config.toml
vocab_size = 4096
rope_theta = 14400.0
qk_norm = true
attn_scale = 0.125
lr_mult_down = 1.5
train_tokens = 155000000
dataset = "wikipedia_en"
Each number is 500 + 50 x the weight over its row's rms, rounded and kept within 0 to 999. Layers, rows and columns count from 0. Numbers have three digits each. The size before them is the row's rms in percent of the matrix's.

# layer 8 MLP down (transposed), 704x256, rms 0.111, rows 485-518, columns 0-63
097:522527404419493542437523454524452467439431401455548483467565530448543531519432468562518446533538486532399475511401515508516531548617488558508473539488524548577486485557502464518499499484482442
095:543490520462504495557552578453514455595496428545605575514472506519530414536425491553464579536569459523556547494508514516507388412526434542450524513566490521544494567539570471476514538435492554
099:569614445575505541612445511512462526524489542500500428479478516519423510536486488485556498472480479564478558496492494458416497521531459511475499499443534637497508506518518516488399479487518485
105:526436496523365545512453477493472476480518449499544452458584459584454556449517429576479463513478486514544460593467477523472385427540431470479445505535589493478546411430522522577430594441478570
090:522456510548449457492530553561504516549451366555547537486502577506490465449502524457457506527520403508439633377478456514506535449446486506537497542546467603496513557503441541566522620386519551
103:473456603518533587529528509471424558476531456532467470561516552448466529524518533503465509570405383508528552569419531473518459523577548487454505483570539501589516445412502482541488469499541529
104:496516502458577579477506466497514489488490410575563466466336511499487457480533501458469491454438525498601558471479491447560470571409455522489544449520553516376392517467461451458598506511474447
098:429574623499496512474474611564511497488489518395469493616560551430463517534489424478566542521463473504548546445540505546429531487515585506540515421475524475503442554422607459514440401480567426
102:478529541484512456511502505459556451514497548397410465560549542466555478537514510576429491576512517444487545522487515513471539600427483491522515532449570570424577415473467449525502429523455455
097:369635516505457404493458492592558567556569501500489530589477538486566517547507515602451520464542572471527508537560536514542519518509540539479442516529506553579537454472532460449456501464553507
099:453409492559597542526516565533478487549541573497543547493479530527515420509496499390544630497611492432469485504436532415497500413537464513463579432606533453547438502490412433441510425447491520
100:503437539418474525521418483533507509431480473518557435536519525533462360449437577499530542572568456467501512550446443532472552509463464475551536445468457474481439445517464525469499502562490433
099:482438559537471367458476462567483533505474551648577536444439544474533511544492511544570509584577545452532487535450552414495527472519518434480509406468506480494492502561577466516470572481534427
102:528579524465532523497478474455478526478483483477384504476461421573529534519496485520518513409428385503516539433481489413560436501484489482502550512422513443517479481535434478528426468507389497
104:515556436627541425513482436395516607462552448577527481484376449424577549525555576537541547455531547499479562439552498515498456486504535542438446605541513531496589437488500605578464498462419485
094:551462470433463427453499543454470413501518471465530535504488396506524506449383466588502479481477488493513467483453453589560490441569536530447495542447559526538590472522534588538539566471454505
099:471524456477456523427439480430568492368506456394534443487523491535547490540493491541485505482530532376545476461456510538532489508538643562573417471457578530525477508520559481491434515599457516
106:542576563485493512506502430586446595471519424539506486407452525444541496544532460439564378462543466452549507413473527453498637495464521627509493485499497484443468526483470417399445522488507512
100:447498593532467525494495488457482505518489592484527514524521394516504501474493441543380554535525563518543485424490529530507466495556462475507417478583490492538491419479441437509507573532584500
099:534460335566520492470558529402418402441579562537540487557488502550506500487474595390439563525521523533489531505479425511485449526480561428531468478401513550506487464493455571569457501486505534
100:406354546528564547401501525424412452435495499574440431503500500451512478492527551519512469476504502439401472503536533512600425550441544514534527352486528497464455566465504549424501474556494594
101:489470625437452508515446497489553495544505507559393538493575442635472496509451399464513461512518413484534461441477575518535491533444433556535637511577498545544463489507537516574616427591582492
107:540568435481547495445457605527495532507463577510604497476556519570605451574458583404598435483499457457448476410452431555537555500478450538527424595460497509503480436495410491495546512552488568
103:580555580474544510538446563560488485522553387502432522488457537564483565529584465462529495414512527540513575510466558528506493449632530494462491428443431581563508516547477406527421535415558492
102:509547565494475478501427533514480485484515592531529570551540516506486587534616615569457548553436517552566537496588454573543467496521581514465455553549496500487536547499476492465524472491640491
096:538501487534537434382459498475506553521574533487534539462576450588469536471465498559461455419471493423432421519425523437572468527494520501515468501502523562485474431483493482411436454436514532
100:439471490420508478492493533503507634574482498480457502565606480541456396412500566479561584527395533590572571510541472579548525435450532474516446458467488480431526457544488497528514473557583393
100:519426466477487548539484503517544444529498576552510493508463473482543482548432549638470502449469509481447484372464548455505458493443431530487506609487510563515396512479527533527495497588398534
099:511469459487459420533424453491496504499516512385552518507482496509514487380479512408572467423580486504498520556574409474417439392391449527502415483488418513533565410485565576558488504464493537
101:526466517523504567489456533513520496425479554441508523502567493528480456548524490473518459538587476410504471543456544496523533488555448566489539465482420498508589406536540494525434485463391470
096:512624574509518501562517482407472577556525518411629457413480418482488595413556461541489438408436458498549557466522434464474527448485571450460465503460507532518504480482535464477537501447417440
103:546446479500495552491510459433512541441406449490538485563515480433479554486477511435416524479374550489515497536476498440516450538499523444436465460465541415508473636445519400540509508473467521
100:506506472425388478469464555438578441455495503455534428458497486466461617472539509558449467453529540503492544477477536498457545609536536455478446499476552514495529551486581500511479465476458466
099:500483497511438481559512539478463441563481487527400516529480535521515500515502570534457507513502435520509547486524492480514525419429353462517522446519495591506562558492541469432493481482469428
# layer 8 MLP gate, 704x256, rms 0.121, rows 486-518, columns 0-63
096:425498468489532467587459546520488453533528424528574523482491420535508526534499566480511569498541530431562489524539508470471412537468613597526553455564467603558541577519507533494374493407508472
104:472383599550471446403497549539408459498494480474489382502415403424555547400471542505555441492517515528509539613520463544518462436420452500565548454446511509542582492399426538496535521569507458
104:507591581456484480625569559589473487477429441448570553499525468448561497552483511551517411554448490571468555502496416595406516484579562543507605514448515506515450404478559475556490491519454455
093:448473488488531530489422381489471500492510525566490502502520469496461477510548531527471477403458575476481353414489539460486572559435546577490548509431461554465434515503431555411532516513462417
098:414546476487577410507467443480519493528453426527498508516457553510452447529519670567498449485387450523540510522505527484541525551472509456539549543493506383424482466470534460473489511586513488
101:550523580537512440593479444533603486552471535487466538579532560536579424467417445525530418541552436488519447528514472485523410505462620542518538469459489387551461488514545507485479480510507464
098:462528419497536483443509571489388518380519473538551545548542494552556587483522413427460442477432474465434523560546422533460454546391475449498474455544538513526442445470505522458537576515481475
100:520489505525532426496569526481506383636508384563517476566548571351412480501512499514464430515557477455581592630439396516450457470485493481529451506383421487476533547538533501501538427447405541
101:477476509494556507516551530499467500427542567477487504504470464498462512504570504517469409577447562495468523458405441624439467586514403462496519648519480487450501523562478509534551480569423415
100:475515493451499563532497491451498527468465475565455460543570489415395392560530498503485575584423590490432505533502533650450482539537479567478493437483460473480497489506568467475532473489394448
106:442443525428593569513560578464457585455522380590477532554408473497525514499466483437547485559481492505470461450596490375517406514537423447485547553429443455544579546495626539526568463440504494
098:512487442519478488540504514397494508447509500506549420500415485447430496461442488389538446492499550501482514481558515455472455460528456433510528434551595416569452545592504468433489484506465547
099:492536532515531505490421501456521573443545552517435534519574442529588478499455429495516496514605578580400514469483570548506522487559508540506595569440503454502462530554540544540468507467450473
104:479535521521506536539473441488409489491403480464471398468461475547485378482563485586447545521444544580515421549583483588521555597493567561475536506497490504540542505545538496501465406402540564
097:491589616485538467543488528492397496565427447519491457432437453562461538546578596359475490444556553500531445484522509487518466573445545521412538483464481499542459481476592502548517522487505573
097:431554524427561520524560376482517545511479475517487524543476556460522546487469465496496525540555425471450435538410482514564488539503474447457563471505552595518631496483515516488533458485569402
101:323473538491407434577478571515536525516424501498433550488556551536485479552483546544543461501543553474493471496464508499502453445484529411479486494495567473547456519431442453532455538417477579
101:481543543523578561478508500434509568500520420538578462519501539462514584529444423573464481452560487490496453555494477462419515470447471533449517438590471517511455531495498385507456445438553487
101:498583379524542429459561491528534409368618540568545536442534521500541548441467490536489461571567553460496487583519464486580516526453427426453491549530578474509530526504522465554520592461441472
098:441518473485469519519496509528486506560439551536413506595449397505423494410532539450585422494439485466689450484446474455508488489535447506433523514501482481562449473549388511547534500485535536
103:532577548583438479544509500431534538531503621535526435519469480474604403478494504453453442579498486529477474551569545545514504528492421448520532540545450476398532425562511491560469492618572446
101:573490474552377473553425444443493616449445508582655514530497537456513508439415543470539392558517471539456481511591563468542536546534581445413478512593478360525461578517466430502494578468596396
108:539517480520491441530520471533514492606485520497512532442465491562529403612415438535584517528518492525448484549561617539487464438592500542513443537478506459502528530575569491427563467513370481
100:492556496520504466534451492455570455530490478495491489527432554438476556412479505486465576482547438495558458513553584484434518504501574466428602449639479427595525477513466528517492518501496530
098:500523512559544500450534483475541512570435444488476554583466480554459531513434527512488485500393508478434541444464456478469527541402483412531487501525315507553507533492404516491488554485493472
105:522487395480455522500572382519476571349516457538479549583508521489440483589499453588461474498487461528490558528508515550469521532639440519507531494475484440553486512423451507428489422469445504
102:489474535438442419486567482469417505479510376522521508521485546406465458616500445462582470463481475572552511427523491445541479462527429503454534459391405429440513474464480497434413465526433540
103:492556535456573472546542486381457467459542543530504581428490446510499508450409518478473537546529518516536566514443535458424499455462584545511512367476422462465468488517555489431489528481464468
101:501493571476492523539543529452550524493527560562462447583451500420569552432521514570514383465509558550515473511422527452498426486392573484542536431557552523507505469406443497583499546514520464
099:473507537459489484494543342564423524433497557651479444452499448467524471450551478481517589506513582589531435526538559486562437549515435413467529448538457523505421514421523528547537555481504557
103:489511577479487502455569588421549509478564437484468529449533531356474539537567513499511377550532514467400431502476583478476432452445564394494517543521516562545525523520468496478506515444474524
098:502579514512486516537463533432537420534529556581468549544541430570555547473465543465533475564493404508524522420479516434441420469518498446566464369512494509532529593486646489407453520469455520
105:478496451510471539527469498483454533460486449533532560543478504488539433499602502454520486505511571482442488551421529546452449521503565428598466450540473452422487618465446589414443527486490471
# layer 8 MLP up, 704x256, rms 0.127, rows 486-518, columns 0-63
095:360468533508575574501421507503528533526459471500545494464513532444502427478528553532465424448524442552498426547555555468444488466444493513497436565472540521460509549499519493428497480489402477
100:598561494454486511394497436486492517433430466480577489442426547529537518466564531512568537469483494447457478426477414436509547446460522518491543570463557511461391578486511476529492469518450425
104:471493553524435450585416524411488497587409538447506467620524587570411499506520472470478458501562426526429539535470510450450521417516544509528547412530556550490490486469477513586497487516538488
096:540539520501543470561410504556484512452492552452563482543551446509488473595420459578607499431490549420560392488510477583424465524523499594547424489501444515506551564422575481411490493435505523
103:534481450492567470501515465434429411440461487486502527570465512584501512467541539500560546532515424582605453466505397587516539507483516516431528576465455527456615453429444496528513575486508532
102:517514533526536531455420508426379485536382495502484436460463545484491521541478506563533516449493584619455448488530501511505420373596502505443488405471477494492507505467458508550409529521545556
100:534486514484486505551426514529459510500552566519520523513554451490540361527389518526507452475498484472508570467524493501468459498475521521496400537533504595480404523542510528478486484525480431
101:425503475502483471498516487514405408496482554406488521532497464521624432524461498563500561546477534498462463434501383571450488552408511496463445484496443528481509523535472495507477433486447501
097:516408526516500478502479442535510470495526556501496510558489423489414541432508469491435558556425452426473552553490480462503451518483394553562479478461557465524473488478577487490454498351593457
098:512539539575514475462473517567486522539487390528440449483495514567498483485515558510553490464588399408457494503460448452500436430529492523516505532536480566532532525406507554403492479522568548
101:495451500457467489466609501439493425573441482534474465543393544601498509546438560530589587457457500506433534504501487482511542459517495509470504512473475469514564432499504474495486449476552441
101:534471570445457533562452478407480493397559503552608492430499484395455555483456540465518397521517402491525556555492545477477519546535459457510560464399600426635563565566496477569495451545545470
104:521584511491525501476478447516540485561562505492460550418575500458551527443499441468414520464548552532489554543596508506480513542506554525519499462471543472488488578507480524602495511499468611
107:482477503456550489490353507464492545471540507424585454521511593464549457548606550489555573473503542470529471548432558474462474449492537559546487516526550448541555459503505444582459504447577506
097:483464528462618528615457547508569471550432466535492512471463568553471518485518499530539482431550414557552572561575458512543509524452521574553466542433499471509559560540515523570478436466518489
101:490546537465485524447472464521472537559584417555480458477506579561542554539461548406573550622457478567488555368494457476421487499497622524486442459487522495497576575516477510524488546532528532
099:504547489491454562460464539627565454546478573509498465426478526580415462514528421564474551422459502518530478551456521420560490456415477508457465470510527481452449487513476508537510543591498510
101:514495504582537477537484594472497478445520393555475530529567532446468508482556509503442488472480522484622517559505470497587530460566525472488501432422523489543534567507585439499518488453430426
097:520474515496496495529561441475521543463569556469450551545450530558444583488412574546479508538372526543401457419486498438583593510506506399444545478498441510448489581528542492550463422478480450
104:592409468576548554465532450473460558534525475556510462462477563488593461554472526532407531416519530550467568499494497560546599594487480568464544569477454459517471517544385620594526451512420543
100:528531542532545526447472448518469527505423471546483563438527529472535587559566497448541470458504497538519361430445467482518458512377538445511519538548473555540465594554587608449520523545517497
105:544520534569450517511451525496503558425469432550537416481437448457428466495485487514482457621546470522472440441485462472537389432534557511477488510502563499575506508432429492553428501462511509
098:506481475534517455541569566540528537495473384442440514525581546578518512540650513461560473439424519514539473512497522466493488569432557556439550481552528516480487502463556522515585485584481529
098:442485496545452491523436495473527442557476498541568499398550546622491496560514537523446577522481603512446478532513499552522517518548490518520524569532503542512564551446576575444472532486489511
095:533498463498553555446492532426414559523434464424486557573363554513484591585468487545458559455488494445495587505509515560523413418470510522531557483421497513512446583503437529510510462454459538
099:586454593555508481496470494454507444561532505481491526519507368562519487477527492490395476432488542508557534522511571517442524497570479495563548493499571485437531566494523402544402565613532541
098:463481513432563527438521499499541457492494428491530417524465451462440474477549384506523517558486556540423448587548547454542471426564504423513570488407503527522521569486512473475574458530525553
099:537560573437485536444469501527495414514488504450430543508419477541610433544510528599583496490478384509491586491492487433590504484535510524572549544512501514485470471527479473541576517553492527
100:467432491512497499530516535527445424507477594443437595576574466515568552486382492392437554421508426499466532569469504498505527573505540525435569539497421424517452435535509486538506550554489475
107:444468420573502515545445548525552455574525495473511619569501442505520485481441512484522492443489424376543461443548483570449518466398480501466393563424497515498506453574494542491523458465505456
100:544475486498397551475533481476573447442452490491540474542578506535503433470476546551544450590468461446437517548474475495567500422566415497462417502509499456466506366580534545471481593461483550
103:479466535513506504604514436502464368470523507435472548600509547536466479484456394457552599558465577494428496471537539515496617529464519490559477497464588431530546543560531460456452575547565484
101:482495479447515486573490468426467501438446444539468519469439645495504427476450394456480516493443596541477534504504416498440512477453524506585452461567508454489490547535544604537613534495526520